Each number is 128 + 32 x the weight over its row's rms, rounded and kept within 0 to 255. Layers, rows and columns count from 0. Numbers have three digits each. The size before them is the row's rms in percent of the matrix's.

# k: layer 6 attention key, 64x96, rms 0.25, rows 40-63, columns 0-95
# q: layer 6 attention query, 64x96, rms 0.249, rows 41-63, columns 0-95
# v: layer 6 attention value, 64x96, rms 0.386, rows 32-63, columns 0-95
# o: layer 6 attention output (transposed), 64x96, rms 0.436, rows 32-63, columns 0-95
# up: layer 6 MLP up, 384x96, rms 0.289, rows 0-13, columns 0-95
# down: layer 6 MLP down (transposed), 384x96, rms 0.222, rows 0-12, columns 0-95
k40 128:105117123095124137137134110086140151148105131136137115142125154095142138140123102124137079152111085102144094150180207163132177167127066128212130160167152068094132132145126081129141072059092065134083168111107102110184137142130136185125099184128025117141143086143108151130117148088128119114
q41 126:109113157114138135102161181108166124133170139115068087134147143143118110136158143078142118190146140134114126132148166135116145144113123084147120072120160103145129114097183099161083145125174183079127111068100171181126158158128180169114197161157236129047093122161125174144146106115128129147
k41 142:105144154082130147134122215069159120117162098101113106135154159156123154140127159090167101137107141138091152162184094129124153124145125121141062049143162156120109108113180089139097140101155160160108057067099165175132149148115184182100115141185169126035137103138118148118162115130134130139
q42 127:084187136145151096145172187127083166229117178113109103111234145115095159098104142117117138147129135107131159085136111127142132115078137162159110157111120134089133113137097097129167123109180069112122121118117168117143087088137115083124152100119064125116136116097148189122085088178173082117
k42 143:063145118150117089160162179124133125174090174036130134112189160093100172133127152096138130113141111092113184068129164144119146117094132151144111184089097086107143148117101097109126136126193082093100122119081149144097085099173131093118126157149059139138070126095139126084083125108170080137
q43 150:121129123157141166136149157144110104149162122153128124188110126128063104062100086109169091150114098073157166130158166166136132123140144122062148103188129105142132121086122158161087142092188163126085069096160129189169160103146072126089137122151140148158155113139110127135081112158217060108
k43 168:100113117143120087170169153142142089085137094122147124170115129151092130056114092129201064120121128099128122144169140148111152104134147169085088082192134081168149143120124170149133156125170118125097121083146105151182152102100083089090156142174145197094088067119153129141077107142177079084
q44 004:075169123138179149132110076101126151151148161169096173120102143101136134098099070147111144110066125049104163096128127110156146148144156118138104139154138133092085149094053199155094090085117085086115130138148112109135128147147109147152139147080130080054163122112147075202086117151160152165
k44 006:112150147057163141189125135096149134106125164133145107160192146101084098078161130144083118163147117069101130161096133145124104098163113142112146085132129094105110133089171113095157123111110171170139092082059188105125169206153110180123122149155079102147188168162150131140084140069136104107
q45 016:171079120124113124095147136145153077102106108095136109162143122104127123165150144121136097154220150208165155134097136171084143122101115151132175141112110143178159070133176074116157190147143162155081148107079148098153134128102116130062089114199133177182133147128102198107152123119120093132
k45 007:119215143171124127126159126121093167158136113135123137131118093162138148122107092078157174075054120147152111119198152105146112144134110136137089135165147122123139159158092140192112101123141038097142130151201086161136115107137153126162172174092152115101078097125151048101101115121113192150
q46 025:084201135123132150170111117096106188153138137155112135083112130152130113095087122137119166094044100042114102131165113095149115137152143095131089104126149101085100192108062173129105083119119097102164112149174099158102124128149126129192181155075132085075139104127157065138106135138128169136
k46 013:160023121115146127118113118140167078114119108111129118144126141097123096125170136148107103183211141158086153100083093121117146104124129128099176134142094145118119091114167135067135152136113189170122130109062156078111137137154111085076101071146108158177141184137103196155161143141149074091
q47 066:172053124155118105092158137167154057112119108098143118164141113111130129166174134103149098156211154223141144137100141152122139117103117148133167156130112151163165067142189098126141172147151154160093132113094158104159142130095138112063096097171134183178099143141106188101161123120128085096
k47 029:152198115157090082118109108148080196151081146125135150133102094126122157142094148111217125072100146113146059122157135148152121150159098155121124177104151123169162112148115104193133130158095094076132114134171082156151075078106142185174106188109160128104129090103123148079109111141088138157
q48 047:064167160046172148107083123122137142110116106146144116129150097113132122108090146148141138142144080064209191106121101164082118085100135163109125069117158117165098146125075111115127096086154105136129157103154067137116132106137123156143122124144131059117225114118135109177118149062100154155
k48 034:126193159094140162214102153082145174091190170095132128126162195132120163073119124154080086107077136057117100143114133163102097134165125119125067110139096081079083155127160119110154099111136172148120120119103169118130160109157132135130092191148076118090118152162125112167116105125155124181
q49 086:071173146030146144145076120087120179131120134167129133125153110123132131098095150156134146135094095038160160100134089151082133130136127139086121066120135116122083172110062120096139073099117131130138144120151076122102108113178102151162127142126111071089211109114137083187097127112129158161
k49 044:142122153068156155161104156137161114066204157119126106127147206144148170095132139173070079146109116123148148129079118159041092118096155115104058081141116110113078151114147141078160096105141186174127161135133133075135149097135119112081116144135089120138136152162092117177139111124167141179
q50 064:100146139017172170158093145109146141115145128149126140140173103141127152062118151157097144113099076102184147097117100136027122134129160129058085061133138131128086173092099107118119074092125154139165131126153101117130122093159084143125103158139101092123177115114112086190118107103130155153
k50 049:116145157122161125186095148132132126111200145117106123130143193160126136082146118160080060131099108104112140079102102158075113137137144112095035086175105114082098188114127147126158080122119168141140154131137152092147159087117135071084123145151102131131102185197122095196152122139170103158
q51 080:147080090081220210203124155136124093096168093131113121167167110132133111115144151190080139133103124145146138134142164123056122102137128091131097087137123114134159151088129109099138130126126170145123119130146116112175183153132066147126164194180090125121147125131087054162157100097110153084
k51 089:155161172124187142205077146085138154084176100143132122178163170155120144123151112133065109126082102139144110156122150132073114096116116130141080076162121120113118157098162122110156071121147162127090104103130171138161201161100100199106105165179053115099150115157126085149149096113152097116
q52 139:153131131136120114073156138102115108128077176124169151098094166145125151112098093098155169097178108102153152163090102157076053101142161159047132097153126116138068124101131109121115070137124123126132167093088106154096055148177130113100097104035181130126080153125144150123098135170086133143
k52 154:142095116105140134103174169110133155134088210107138109074069160127168152082055137103166112110169154111098156147099130139098107078116128137090126127088157113122072136157106120125106081126092137160122138101065072111088109115191117099141096145035180123160110187126120165151097129157088131126
q53 133:114180124111126068102115146177170137161107101102156105132060125107103139064122152094128120202128119107138095089107117155171102160135123080075098146137098180179136148124152143082120170152157176103118193156154142168139090058100116113103120122120186073146132153119181140109094126092120168185
k53 145:130146127106090131117123136207106123141128140088100134100114125150118108072164125152102115200106138064127130102096117158169093139156126131091095147143150182188145161099169151152119190179175127146145180146132127127153081082092152080121148101101208087060138183108155149134115117082147170169
q54 163:093163138099060138088173095107154133115196162143143077124074086130104120164119117155113127136122131109106163152156166166170201198145133104149206102157121091154108091142060198064123170128119134150128126069129161125122098154177131107151174081094130107123136105146096157116139141150132151134
k54 166:080134108044088148122179099142163096107166131153163126094162121095118115096148135190125143126114123110114133192187147157206154168160130136124181094171132097164125072117084149078111171103151141198119108109117129081141107182158164128167167121129123143103110107149131195098097133153122178148
q55 140:135224140115142090137125122127164116087145137098121074090116152121101101159169178184078146087165193123148176113130121113127120103074111111182116127127111141110116098144141162118103167147164117108122094152119164122099078188120088117151124156089120141127166145070141207105059089098121057124
k55 141:143218124133138110109091154132144132086130128087138136108123181146086115151148194185101178104108165172168154120136119082141091094077091127147162174111141125146106100107134133153069141155184168091116126151149149117100081174139077121180121157087116155123176142121139177044075092147151118133
q56 159:158110114095104105135182120130099075089133120107120108158069064124130125112135090113089083133073108115123097163130132108148136076082158086087185086125194165098075120151132098144150098156130180079114078171090175132142071120079147114116132118161075166149153133115155079100152131132116140203
k56 177:176080126075107097136169087142099058088189100114120088124096142127146059124095120085131131121076072105115139140150112138103137089057161106122208108134123127085096124158145123164170061200157173143151119143108170146129122102084156095107138094148091136097158161116136098131104134132137142183
q57 155:119160169104155084131148095158159160153137174042112128102204126132086127145159189066117129155156094171085121143149106097146153095089175125134150111090109124142115158120096065109162147167085160123135098115156072100120129076174116122077160135174110163070123089149093150115170132143117175162
k57 162:140137139131157100117150070190117140173129156099128119080206106086113136146139186067168170134142054186094124127165105173137138145065205121143102100105080163135120151138099113104150132135103131126163052145155090110108101107178148130112147139170149121126110111131072137093175114128145145189
q58 156:095112134161124144183164136150133141178184136158218126156173109190086119106103143155147077149109119117162152178145095095148111175103123119132166117118120161132116137089069113140183110170126096157100180107096068107126129200151136144109139139120121121156099194121131113105184113161092047141
k58 163:115116154134150150149138105146129161171137117148148135126117155165123126103159084179130089136117074155122161135158144101131160129096130161117167138128123113136124128054042129113168098167141143180068154079051119107083124164108127104145139158192156114184032153117148090107117111148120037145
q59 141:195142135123161127183142106090136119109131144120103133138086218151126129141157172201139131165141144125203174183167114173147159088142165126112162110126082056089099156160087129166105158165082149109132106136166064101120093172180110143183138179121107148147156099125121128124108134097152139124
k59 147:183151128118145148114189101127166127081129124144157126138127217120109118146133138176182093143134119166178106159135079121144121118123142094163150138163121057070085153171124132120132092122098170093122158114204095073165109128165100168186121185109108137153174064128086138102117093130179101122
q60 145:123082098163105101118156198125141138169068122162113144143158119113123146192144101125112110187163182122147138080093105167082152164118131109092132172121147117106169087166077081146146201125135108115199123073102151120123139123104139117233139127184107150139147135153094146100081125144162144161
k60 155:075084162158096116143184169078151109157096152124123182136153102081147150174146145134158117156163178110131140055117078149114150163112141110081145155122121123088148099149119151111138217129126114062178149092114162150149115117110161129223163150155071193150146152143099114119147165132153140129
q61 147:135139135143172149155062156169156149088155112130128119103119102131168165129129083145105164091088090157084147137133124149118098091086185125163158133160115136222149090152104147135087114144071065131116144044107146169185113132091081087150115184056091121137134134172102153120149167132132105128
k61 161:108120159164168113165087121126127159097177111153115147081124092097211175115143104136060195090108094168130118149144168137132111110088156127091159127138098164158135062168094137133084096120130109116118141104137097178201127119115109119142106151064092101138095161194111204172136142168129105135
q62 161:155154186131078124091123104074182114094139090125056106126181131150105127102130159148159069104119084141172127160151120090120173177126086142118099145109104139127128165132131152192145158107111193125161125084105115111132065094089190104086082102083129125183097162182122176119107105121163106152
k62 169:117176124126082110096104091091118100093144146103069112102170159139095110126127109171166116131121082153169068127187094123139121153148088126129095151141116157091127113111087138205142175099078195138121159065140121115121083113100182069078119112115150111205133129196148149151100158133140082149
q63 145:126108101197144106165115132145113085116150130137113134155162122132108155160136097145214155075099095129126133175050108101099165129157115119045164128133125113152156120181077067113113165165110190120151117065133129171079147093158170141135115161129203115080143095132108142112125106169098098144
k63 151:119121134147153139125168116139105169109144142172112158138143095115132150123098089136186149077142155123130127187098068074146139089187169104047157115106057148129144129138105102129144189170113162094154090055143154178109147106139171181170102158116213136133129076090140122148114118166111114155
v32 085:111104138147155068159186110132108119150095178157094103096056140091092141086121184086108165153029132121144137106142077156115123107130129126137117084158053125105203107159123166082119141051146167138189156122124121146100127166115099140132131078125134142142116124119117055158137131099107117126
o32 090:143197121162146099182133167155151148093110141166165130137127161089151071181126088140128092122148129104182116096138173066137153116062132142096164101081152161152050130134137139184143141133084101170113138137153110126141055067147135177180104183100150089114127112107157117173132131138117155078
v33 089:130082083120215183141124161141143090115081106172095111122113150122115124116112167108193151130093160093112141086111089123146121086106102160087068121172141131104084094115135112171140128059143056116081130093057113094158130129126137068110126164161092091169145080144149156096122164151109146093
o33 092:110136059143148070107084124130138174135126184090158136133121137082100142150112119156103097134136157165076067149137135088149117159189183145134156127106050137156147140170104153082118137156147159123183091119128107135076082143182151176121100158124089143075119208125178097138132123100119157187
v34 092:098084130103122099055111095122141191105119143144124143126144149123096125114116070081105165106132113136113116089100172131121126093166113145176117115120141164183101139131142092128118124087113120068187142111163192131113125132106169133081153188177139146117093080208138167206069096130062111152
o34 097:136120133109092135147206146102152113136119077127113126149135116170143180175146172131143147143107152126184081110139120145118106117120103046149126062090126160136098079156101201122148099132164131150057094126052118080100138144142116115161123093134085118105108169111106039062119165125156153125
v35 098:178133167123143122173079128086142078186113153138171080126146124088144159087144212089125122131077137176113075155120171145106102066148152124130128108165092111108100172135098125091154150119096129127125102115082175142149100217129155112179117105143167146112170134090097097146112141103136044134
o35 103:065121128164138133125155151175153194093166088150098165118063125150146084155080082150101127125164083139187147085126112143130115255117165101105125127087158153110166164132161174155075109138123121111126144148155112103136106080133098132134162140113082107155122116105118128187124181105123163135
v36 109:122095125148135111181119167114106134123103105179172182081202072119148156147163138124119063156090139132177138110134179164123089122083140125123112223126120121163120133133125156179118113140116206142095162114160121088065140175124188137125150170099170167093139147132104129145101084115161179123
o36 104:141124146090117141076167135123120096139135159107087119196104177147187121103105137123151198130085066125068100159158119075163151120131145195084147068130194118110150125154112190105140154120152074075108111123155118119135121095128111123122126096140103072122174141073118129097144156131054113077
v37 098:108087075125208132085135186085157155212132053105122145111133144144099149152111134145119155164164119146101073147116093116131184117179128130147132154107161168137107111128042122147168121081158161149192114150093143157138135112131132094124135130152174106140136130214185139124139146146094131177
o37 091:119140129148152129176116066158066144106111157128101073181138086115147127099197126116153106103157150131126127083132134167229125102136103106153120096191088142097100109173164191123096092146125139117120120134133137114137117151162119112089135147100124151116089193062103145105068128120213171146
v38 097:114128085115126051122149171126125157109151123124143146138121111113169121085142087147096062092119111170147138069135144148162102135132146186130113184078155117119090194168132151141128061069112145230158124153122170125153136169124140132114141142086144183091161147109157155071183089138140118169
o38 100:124100132151137251159087122144169124106122117139124089112137169107107149127139102074138160140132120085143104139075118125145158112085138146174132080154094140119198078129134147110156207128170163029140145093132079128089153110114140098149102077159097113131107138163091133120107157172154101095
v39 105:144098082094141147172114165179129092171150130181130166090151108147150113171134144134144134102122082181091162125128158101160116120184091120142144079074162133123099180150159194149152186154087146181147136140097153073148178096186117087136122121128158167176158111055143135115154104112179125093
o39 113:114134123200134160074063070128177106115135162107140080157112167120170155104143130130132137145124161114136159161108040142127144098110162160083154168217120116127175159101107134162126076127151103069120082131110099115134109132081117153137148125143053108084146151173119156160098175177147100121
v40 111:122143125137105137089096127084160075162146144101094103134072141084163201129107143111119050117158138163122100106127150159120102105165192132129115126142137150102158067084059096188093158145101090152125147146071163099175074080197074130102142114118165136115161146137125120099141139085180135113
o40 107:111123093127188122159147154193148137121172109101101124174168127119099013098125095146103153102111156115132189157146123136152143129118090067145079180109102077138141152141210120066148132161107145096094121105137147110086109151090161152107135117119100124132094123141113164177113142142068116198
v41 100:200199114146099090108148151132131182171134079134153156069117202070141085136110113113186079104168144138122096068048102135144109143105137175133140172155149127097162131119123157078135140124156101180109103120112124102139098112128125145146149095119158115143155125107150080139172082062115079098
o41 094:090060129166139124103107160189141122059096121153163108119155103168088114105178114137137161086081097138165116114160166156137145053084140108146125063107097126141134160165187112149101139110061157061166133084068157133123155129128139130158097146146118143153167122115097195103109165139134135184
v42 088:116085126175138179149141095193128187116117097116126157103072123177122102154152108157078096132136121182150112171125155127107113116179150085161168092152103093077077081058118125070142157167158136082093165183122091096050142111125158113107135135114159122106137129118134150126051135132138095153
o42 087:136180171137146117076176126083145144140083095123103185119208060104126126121145109120148162110193153117142130062164127111138133117146122181101129196136211127156156128165151120159119076127124135127182069059171140149142101123149111116162163113131083114160120208136129134142159130114131146111
v43 099:100174116122162135120136144121137109081137121074102159182101125097149139162112114171144182105174102126100079076174079178129164122145174115119159129128113152181136176103110161215173091105181121123119125112103161131108102205160118143172156182136129109123077087164161128097182109101114170159
o43 103:190103092093116125169151155078118164155065127166123119141170113124097141099136088111145137142047142138098163162048137131164093144153137128148086108097069125081137063124124097073093127163074141107088156123157107172135068111107077136096091091119137113122118131156134117146068142124185172159
v44 091:169122141127076093153131058162146084158140189136094111127144056108099116114145114223094129123141108140161143175167114088127148136168077097152097073091137147112134124122128083157127098096155072090128135132112136124107120083148118146166111097086136130153121110099090103177114102134161211049
o44 089:099150149133136069112105135112134132140098091119113148138127145155174130153104118094154135182118144071083156132139127131072064178117161130132106173115162149155134094138147095196174159168093173140098111154117139182173067145127095153166209150113157108083141072158129176093169146138129050154
v45 083:098147126124134128105161135117123115156151058221084121140090157143138154038064146164175185136105135143096125147130088116148158161103081166108157169145172170095147146162099114145112133135138117158204131131083127065154096116141136152105119088125127205104135141121118180160120093106150095085
o45 094:078116132166125073147036121134104123123116137023155133059189118149172090126109140116130042141069136111117106101069118154147144098140148135169135095125112115121109108087185103128098106080098114095116122142106109092133182131101137120164139140111113064102118105087091125095114150183121144122
v46 092:114122109156123186079118084144118110126101081165161107106081164104096157124117134129106097116146151107118171100122086112115147113136086113090109109119208186140138102165137210090126113066056097100106147137128180143075049098144132063140116183093133077113106133105139133094108111137154164166
o46 096:125100135118147126131058131092113155102166172084084123201154059130115172169147109139212113121148098093142081128117203155121112103119170144139141162080106122140131167138153090135153153175181166177089090104128128036147165112108137175101108108146083134097112141169110126132133139112171137111
v47 102:162099113125119094119138087123113129109139099158169109143128146062124145160094136150091171078188176122136069071169151141150141162109107161160098123170162125159091198156118132080139098101182204124173168187149091132120139139158170126134061130119141164146154082127085128127144114187136079153
o47 100:061119127143099166137119148145173112125114189141118123081157129178145129093175163108169093137143090124186159129056117140120130118111130115107163070081174169155106096155106143188181119103123110153112111103143149146117180094127116117110122082158122103069107096162219127081104091057161127121
v48 096:094103127125126098131129164151126131136106095117093151121087080182152180096147166153122163137093179119104124133151094168104071177123155083123078144080115198146069126102087087184142164192164117103130191130132160109122136107106120144144132077077127155122132163128097182161133184185068119148
o48 094:167155128111142217140176107111092141181135150091144124113118190149156077115073158100102058116126155136134148111177092158154177121146124144154177158091149081125167090130163111136103098113107145141105050105142110158120077105160133154124151171128170136096085064088110101139151074106184131134
v49 102:156129097129178173099153099119064117126190121129134087098097100138079162079110112091128131147186164115079131101076124106157152121107230045145108164114186111081167139173120137116170111116156138169153105107112088106112135177127127140135125125115166095130122131118092170142135058074137144147
o49 105:106128132113091081154047191149114236121085114176121130128171114132135092135113166116160095083101119058127054169117109114147147118147076185106131124134110119125133101157160135102060121134083125108117144122117184083147138159123153119149111097178102123151179168168127147143116139099174098104
v50 091:144108130148145178146081134108117112125070123112164116150155148154177194110164084172113127135145176104132084158198126110143120111167154145151236167181130187173117162139124096087115155080136158086112112142111135156085138105077138092128123062136144124146147142142150130169111128057182127151
o50 086:113169155098140110120156091128086151112175149077091183093112081154086125104118084099153131126172070147187150151039151166115121125124104137125045103109164129060121094140113175153135067212085087130137138120148122089165139139158113157159113149172136122099158138103142165095139134159117151128
v51 093:160058118109129113118115108138129204131053130126133117116159157113135186166082116129148093135099139135137104114136103177116156180115134153126169056108095116134159177120100085169126160139196128162128092136114187117137062186164095093067105156118134136116174151156135057135096169121160092125
o51 091:116193122205181138155165172090106043113131081143127137141096113125158093150172117149134154127163133097128144140113140145132046079154140112179131162133139114130130109083130189112115122126083120110123177046075099113124136085113143179116148120155156091146133104091123145084121082082106194135
v52 093:119110124172114139133144125114072137122148149094197118160121152172153134144145044053159183113129159098136101162150102140134138130132146116105134147094098114141116096147158124088136137117071141086147143138167078083090068179115155044101152104199137071096120138111137114139072192157160146098
o52 092:156175087118171113076105138134196132085166056103121138128151106177095132110101133162123129150137132121138131121172103168108129104145114172148158165160148158092110114203114152147066178135168058188134134100154129121171153137115106166119034147142146151139126179139142117079143095059132144102
v53 098:111155133128159155125129115092122186144122133117135125096160056114095140167215152087113088097112104130119070184139100102128126146088076160109147107114178105146107148178133109116071109137194091112129123165138091103145066062131130090195136107151113184111115157167140130131079084149065122113
o53 096:116105107170092104103080073133118146132097125142156169129100144120191129124113136132198163118162138117138175139142152100144145141158152126133126156116188112104115113172147204178185160125141167146133116098111119145121209168092139116038135127126136178144138112093117179033193125151150151110
v54 093:205157127123107122063095098098143127089145085157126127099116062150156118166080117132138122135120135076146119102115071153145104146106125148092085141130084119114113145135097149075150148173107070080134137121169092157149163205155131143125202113132184152106127140202163178139116111074094162094
o54 096:124093089138121062119153093162107184153090138148150149153165180122097127112158149090082114105088146139120081116129123134080130126138102104108143111113127145139189084153132087180087166143126124187113163126120123114098081075133116095063079113154090147195140106042035120099133138102116104145
v55 100:125103146155111168143130121061127122057171180155163153146113122167128099133118158077136122117167110103139176110093162180182070122150156143117155193095099113138161109099154172130166119152100108118085141174113112103177043146112189152137143161149201159136101135126139110092170160103124098079
o55 099:145082104133115133091163161138186147153090130076083102110123158104125128117166137169093117138097098162107098174161135072100175158079153088098155141160158109111131127146183081124086138141149098152072149094169148193093180142111105081052123144167115130143147165089105095203133121152168169136
v56 090:053170145133124064118118079112132120080116046144127066136117085131126127114130154102107108108123180158138159187122128162105136151158125156116129124119131152069134141131100110210177154166094105119101181115163099101136171146153160123105097148058086103190144095110135139125097092154118203105
o56 082:171106107117137088143130112159199122154161154133119141123088158084120108099041155104125110121145128122104096121115124065132112105136175117121146158139123124186090091092199100094106108131171143109135079092177154131096100083118076121145146070120115172078083143111108175090160135088109036154
v57 095:113182132151150148097115149151155128155147175145066089197129172189168092108098117150163141122127123153130076166098076150108116150069141143148157110188128130145180063150132146100162096136110098125082078139119183064072109114145184122150142119126157130135196138122118159144094104173175131161
o57 094:105120087104116151114063128072090127109158075118204133132151086120092113087170089185118129140144116123100109062134129158107126193154137157122139167110109118085094144157173098133104127146074155095146066124096175140170194121149053093122078129142114083140082136104093108098141113176119098117
v58 092:091151126163127116136176114134134095099164115118099183141137098130158108143146187118102126144133187098188125136130188072126140131104153173101163153139185109067148139128127154160139103136077111112092151133165113158047120058102106135086071137125168141101097041205142131155134141159142165137
o58 094:167105167130099116143086168089145172150128145137122128108125080081104129094129092129141151184127099213057159134147114142150130085122068068141099090126115138185112126123152089127144128134160102148141125118194129117157133173138190135125115123109068097089119165133143129072122096105112025072
v59 102:171144092131078156099093150092124153108058073097125095148136073154124100121161109156178160135114126106123176089163142155164112149124216136144135127101150171068143138128209162046134105117132095142167132064129108062121127131160101114136094152140157182172152131090094127130125130177131121134
o59 097:100166123120185118095084108133065116090133143141159101085109154119102175139105174168126080099134150118147103127062107141103157167123094140119142140150128099195049082170097141151078152159148157095131095149073101191162136132083164127123143047186105079131130130141116115128194119109139112140
v60 092:107156140082082160123130126184159109130169134164140115189124064127106163144187121089116136130116095140141110146116113099129129099115097083212147159137117136062170104086197107107162182115185097107180137106070140184117100157120121107135176166134149109126148145193141119124113073146180135090
o60 093:173085136137185063108158081113092129124064074121175162102149137127129086119127155118121102128124112083112144091132113132101072154164166104082101122140138100200102118173072154128131106143140167127037133110138127051155129164200152175124159090084130130133135109132104094163111147164107125086
v61 090:150161110112163158128081153075202089113111116170189158157133169129150109098170107092202157142112067097164144112111149130176122137090124134124077158128097134153139131144127103085132098151119163096185119082120153128154147169145151126081132175153103128174151165121173061116079143148053091156
o61 086:075053110100149148075136132168085142110112154135126101144087089146123166106122165129051122102104124148139106070095123129115112127135113141141149117156125112180067121150060220135125182069145097136140145170151083163118144114129128091135110135175118071125101068110091112153147163178117184156
v62 097:144156117075141143104113135183167082103106099182099164093092129120070167122145123070144130077068097139123141133104045121192142162159159138121151124136227078139155141158084090147114100119134118120114095120107116089126195137111114077131093086104120133113081155110112154093146164157175132151
o62 099:139095060149121154096064160097127194069133174108147136139148121138154107148113073187100078115184085111089102154071113153115126081129102186162128147162071156133158124144149155116168115111186167115138110177116124166089128121147137153100128115158120132145163128149151201063112113137157110068
v63 097:104110152125098099095108110132117163166090144164106167114068097191121179110151094170115163111138038121159170107115132133108099114147100152135123128174080109061161109113120151141099124162146094077112125131182081094104112129096102110104078116166114154104087103128154205119137201146129202105
o63 100:189146129133138131114183154110130077100099127103137152174169119139165127166114100143112121128098160185133103166147170159069223113161145087101120176105172173187107069106094111115137129119093164140159107183107166178157096103138143140096116172123136141133102151064136084115080072152127101100
up0 109:132179073109137116075122132149098219120111142125092205121114119125063139172139031122107076104129140084132101131132165108133123163170155124130121144127125181133158164111165081163160143130083148112181199181140124121098093099119141136163109134090119154091135144144078171139105141091113157090
down0 109:166087128129150080167143168125185164153130085130110089128122082194167111142051171146160109161161077191166144125117098094167088110099121153098158159176154155154073188102161112160152189133117109146127101099109122130183141130154169100113137082159130071154133083125130117104152079136115147104
up1 098:188144153133146131130088133083131162125142150117088165087140122096121136140123115102088147078126081180102151221136110144094156135084118078140189157115118119095121183155125145173090111120107139173097162063093142158203124145103135085111138083125149175193121145128081126168139103189104085119
down1 094:084083154143159156070099142169076116090135125093186097120133112136129140141151168099153116078167109146159103095111170113119081138165161145112109224151094116192104096107051159174141141151122108090174147164196076108162145154114170133121137107164121155093143159116172130139090109122160161113
up2 109:125113132120024128137114153124163137174066139124129125074167143123140157085104103172147086118135171103120111128167064142116142098162183115089111107142136200082153093147112163114155091152172128144127125066157168130135125149132138098109145168159195119121168158104092144127190076072139114181
down2 115:092106135141135188128085116124116091167133172173111132102065169084126147150148153069106138173102135191057157165124105097190126142145145155111154176107156106094040127053147083190133154148109120099129158123119146145114096144145140147098140127161152169147100168113140118140089124138198097094
up3 094:176210124139146094093097157106115130168143154107101125151139133110140166117082152157103104149124101070113166104120220142141148074130167164078091101095141162141116110092116164083133121115130182174111113107165195133049180121168096140094122106133105125168145118080094082155109110082150105111
down3 089:094086113159164095145122092113158134070103123164087078132074115110121129191090103133086082152159161177128163125169122151148116115125112170127142104111161179114221167184114158116063145106070129136111055129103131153125155085123116131124122143148144107095121174163151108094150137089174128200
up4 094:137198125112153041090144148114160115167117137112153130131125161149108185099153163176114119141173119132169088092088178166095187137092073098143072074160142140183135124084148156144174125130106120120075133159107148107160093180141113096099073118192126068093142124106104155123145124085147103134
down4 101:116161158154164101098174143128118148090091045092138081145109105108194121156065105149152128226141107129141119139115122132124161180097154148130125136155118116110158076058149134142107140153101122153154139104173116143097100111173052110141039152149104115080138156104145148147105121138088146185
up5 100:138171152099136093104077089096141104124134188126160158132163162060113158140127113122156165097085140190135097158152098071084150106098106124085114147096086094097173138166117129162125170148105192092151135076105135140161146123137156189124125116148095142154149097128040093137147177137070077161
down5 098:122135154076184130133153100134162121141156082147067133161183131119081116069122096079149129116108182087143133131078127150129122119161049080122146171091079088080094061121078120111131097130083106126087124147115158123091137075060094098129129168143148144105115093119104135096146172138076174115
up6 097:124134125100160099153128080143146153134200151090170160137073071087102216108125110106080134088165104141134087131092175113121179130106098115076117102152159121146160159103133103064093095122101118180159104161162113161157186096124127139098129153101127156140064157055110156138119150072131119149
down6 100:126108181077138141133139185115114061115208132120141155117098129114092129181095161139169118117163110151137113127051115098202141103163059123155124133107084147162123112144142133103138147102119152114112116219122134151185140141107148149105180160150158132172136172130147085171117193115181080134
up7 103:080104109081130115157098110151131185104161167160192144156118137152088158125173097162128130104131170077115134101107165138110138099106162128102078170146113099155156063139128121131089111138154171119146172137166191047138073160152148090150115141130167120107092127116178156132150161102143074222
down7 107:109177084193110151177154108132186149127130078171126122149128132117046123145116093120139188123124187080120149131082187070128106143182137178126184102138121097140095121125109099173122116076166136107148125101155100149178123048084126121115169094125142122131114147086088125117166192103149136132
up8 092:168150104092095095157078124098091123115132101134085144104158119124171192079123103110188099148139148107098099146230158129112195125152157211097116122187141117137115131115172180120197158107084117111102171120144128129130120130130141114187166090109162158131120102117129096142114153169150160188
down8 094:134113070145090183180156157154111073112103168165114127143098137166057176130126121115079106100169117139101191167114140159141108120120149096140105169127100173106125151115069060082107113152178107100120148050201100098091116166135139176109147126129084085136136093152179113128116135126091154118
up9 091:130186136077154121150077116154160155168146162164090149082140195167097108089146124127086114087099107129076127127147152109131120137056141098114059118128159176052172135169127082163168153115093159139107174123126096129157101090135133182113128157137131151116135184150121214178154133154144146132
down9 096:169164157101096149157147122131199143142109138154129128185123124110108090148108116128103141133140115165095170119157071160121099108151151100148126139059098072183143138094150109120155144076167135087079112097114149131111054120134092128156138103093150201115142144127158078245123194141145109131
up10 101:102137127101134129164103140114175125166062149042117104101173077078122083112085099122133187092094129121133179110123166182109122132104049133138071106095165144142120132146055120138159115083144071115177135175157152100097131110087159096069131131148165139149129153130116130077148173115143121158
down10 099:113068166180159140085092110169108105120169182122180125140172132140116150064125131135152111168121095118124122142117192093098088107150123170120134098163162142159103136172130172150177160113132189090165098133162175139119129156129110175155126138141087145169175132125195189174186189165116129150
up11 110:095140125130135161109142171156147121148161134148163115087088132172095107091162150133096091191140173125118146182133182141144132141111127120073130093116156177110063131139135094052196135157178114127152168116149113094113166137129087130146102169095152122104136088157074205133160085065193094123
down11 108:123110143158178140068079113093166137159152100100113187141102155141077092141122158072094107149072101112166111156098115086137151135187131130123131123128183163167129106176120089136124110172154086056139120038098101117155181105166121100156143095113121121139138081124187171139067150089121128113
up12 057:074089077144163091139080091082147146124184150093122209082097168125160111105122116127143121142061121135146078087216131126121171091134141058129124137172133135122139132132132141137187175124170129169132139143116170168135133150146092138073164148142146058139103141163121093105127124084187141150
down12 077:086162151171131128086112129186079149170160148136117121164124133140120153173178073085151097136118118096120106103095149115086067137095110150115130187083134113175135130083133176193117092163077153109145166130101102121095109125085115101131148048139100177121113202087131122087167165148108086089
up13 107:169120104102154173092161156157140193159185095170105157098096166142081152146073053125145083115221174157129122137131095081095148098122099109105133105158135115101134184118104164093114151173135189166144178100084154175104108097162106137141094137146149114091103111121113165125107166135117096109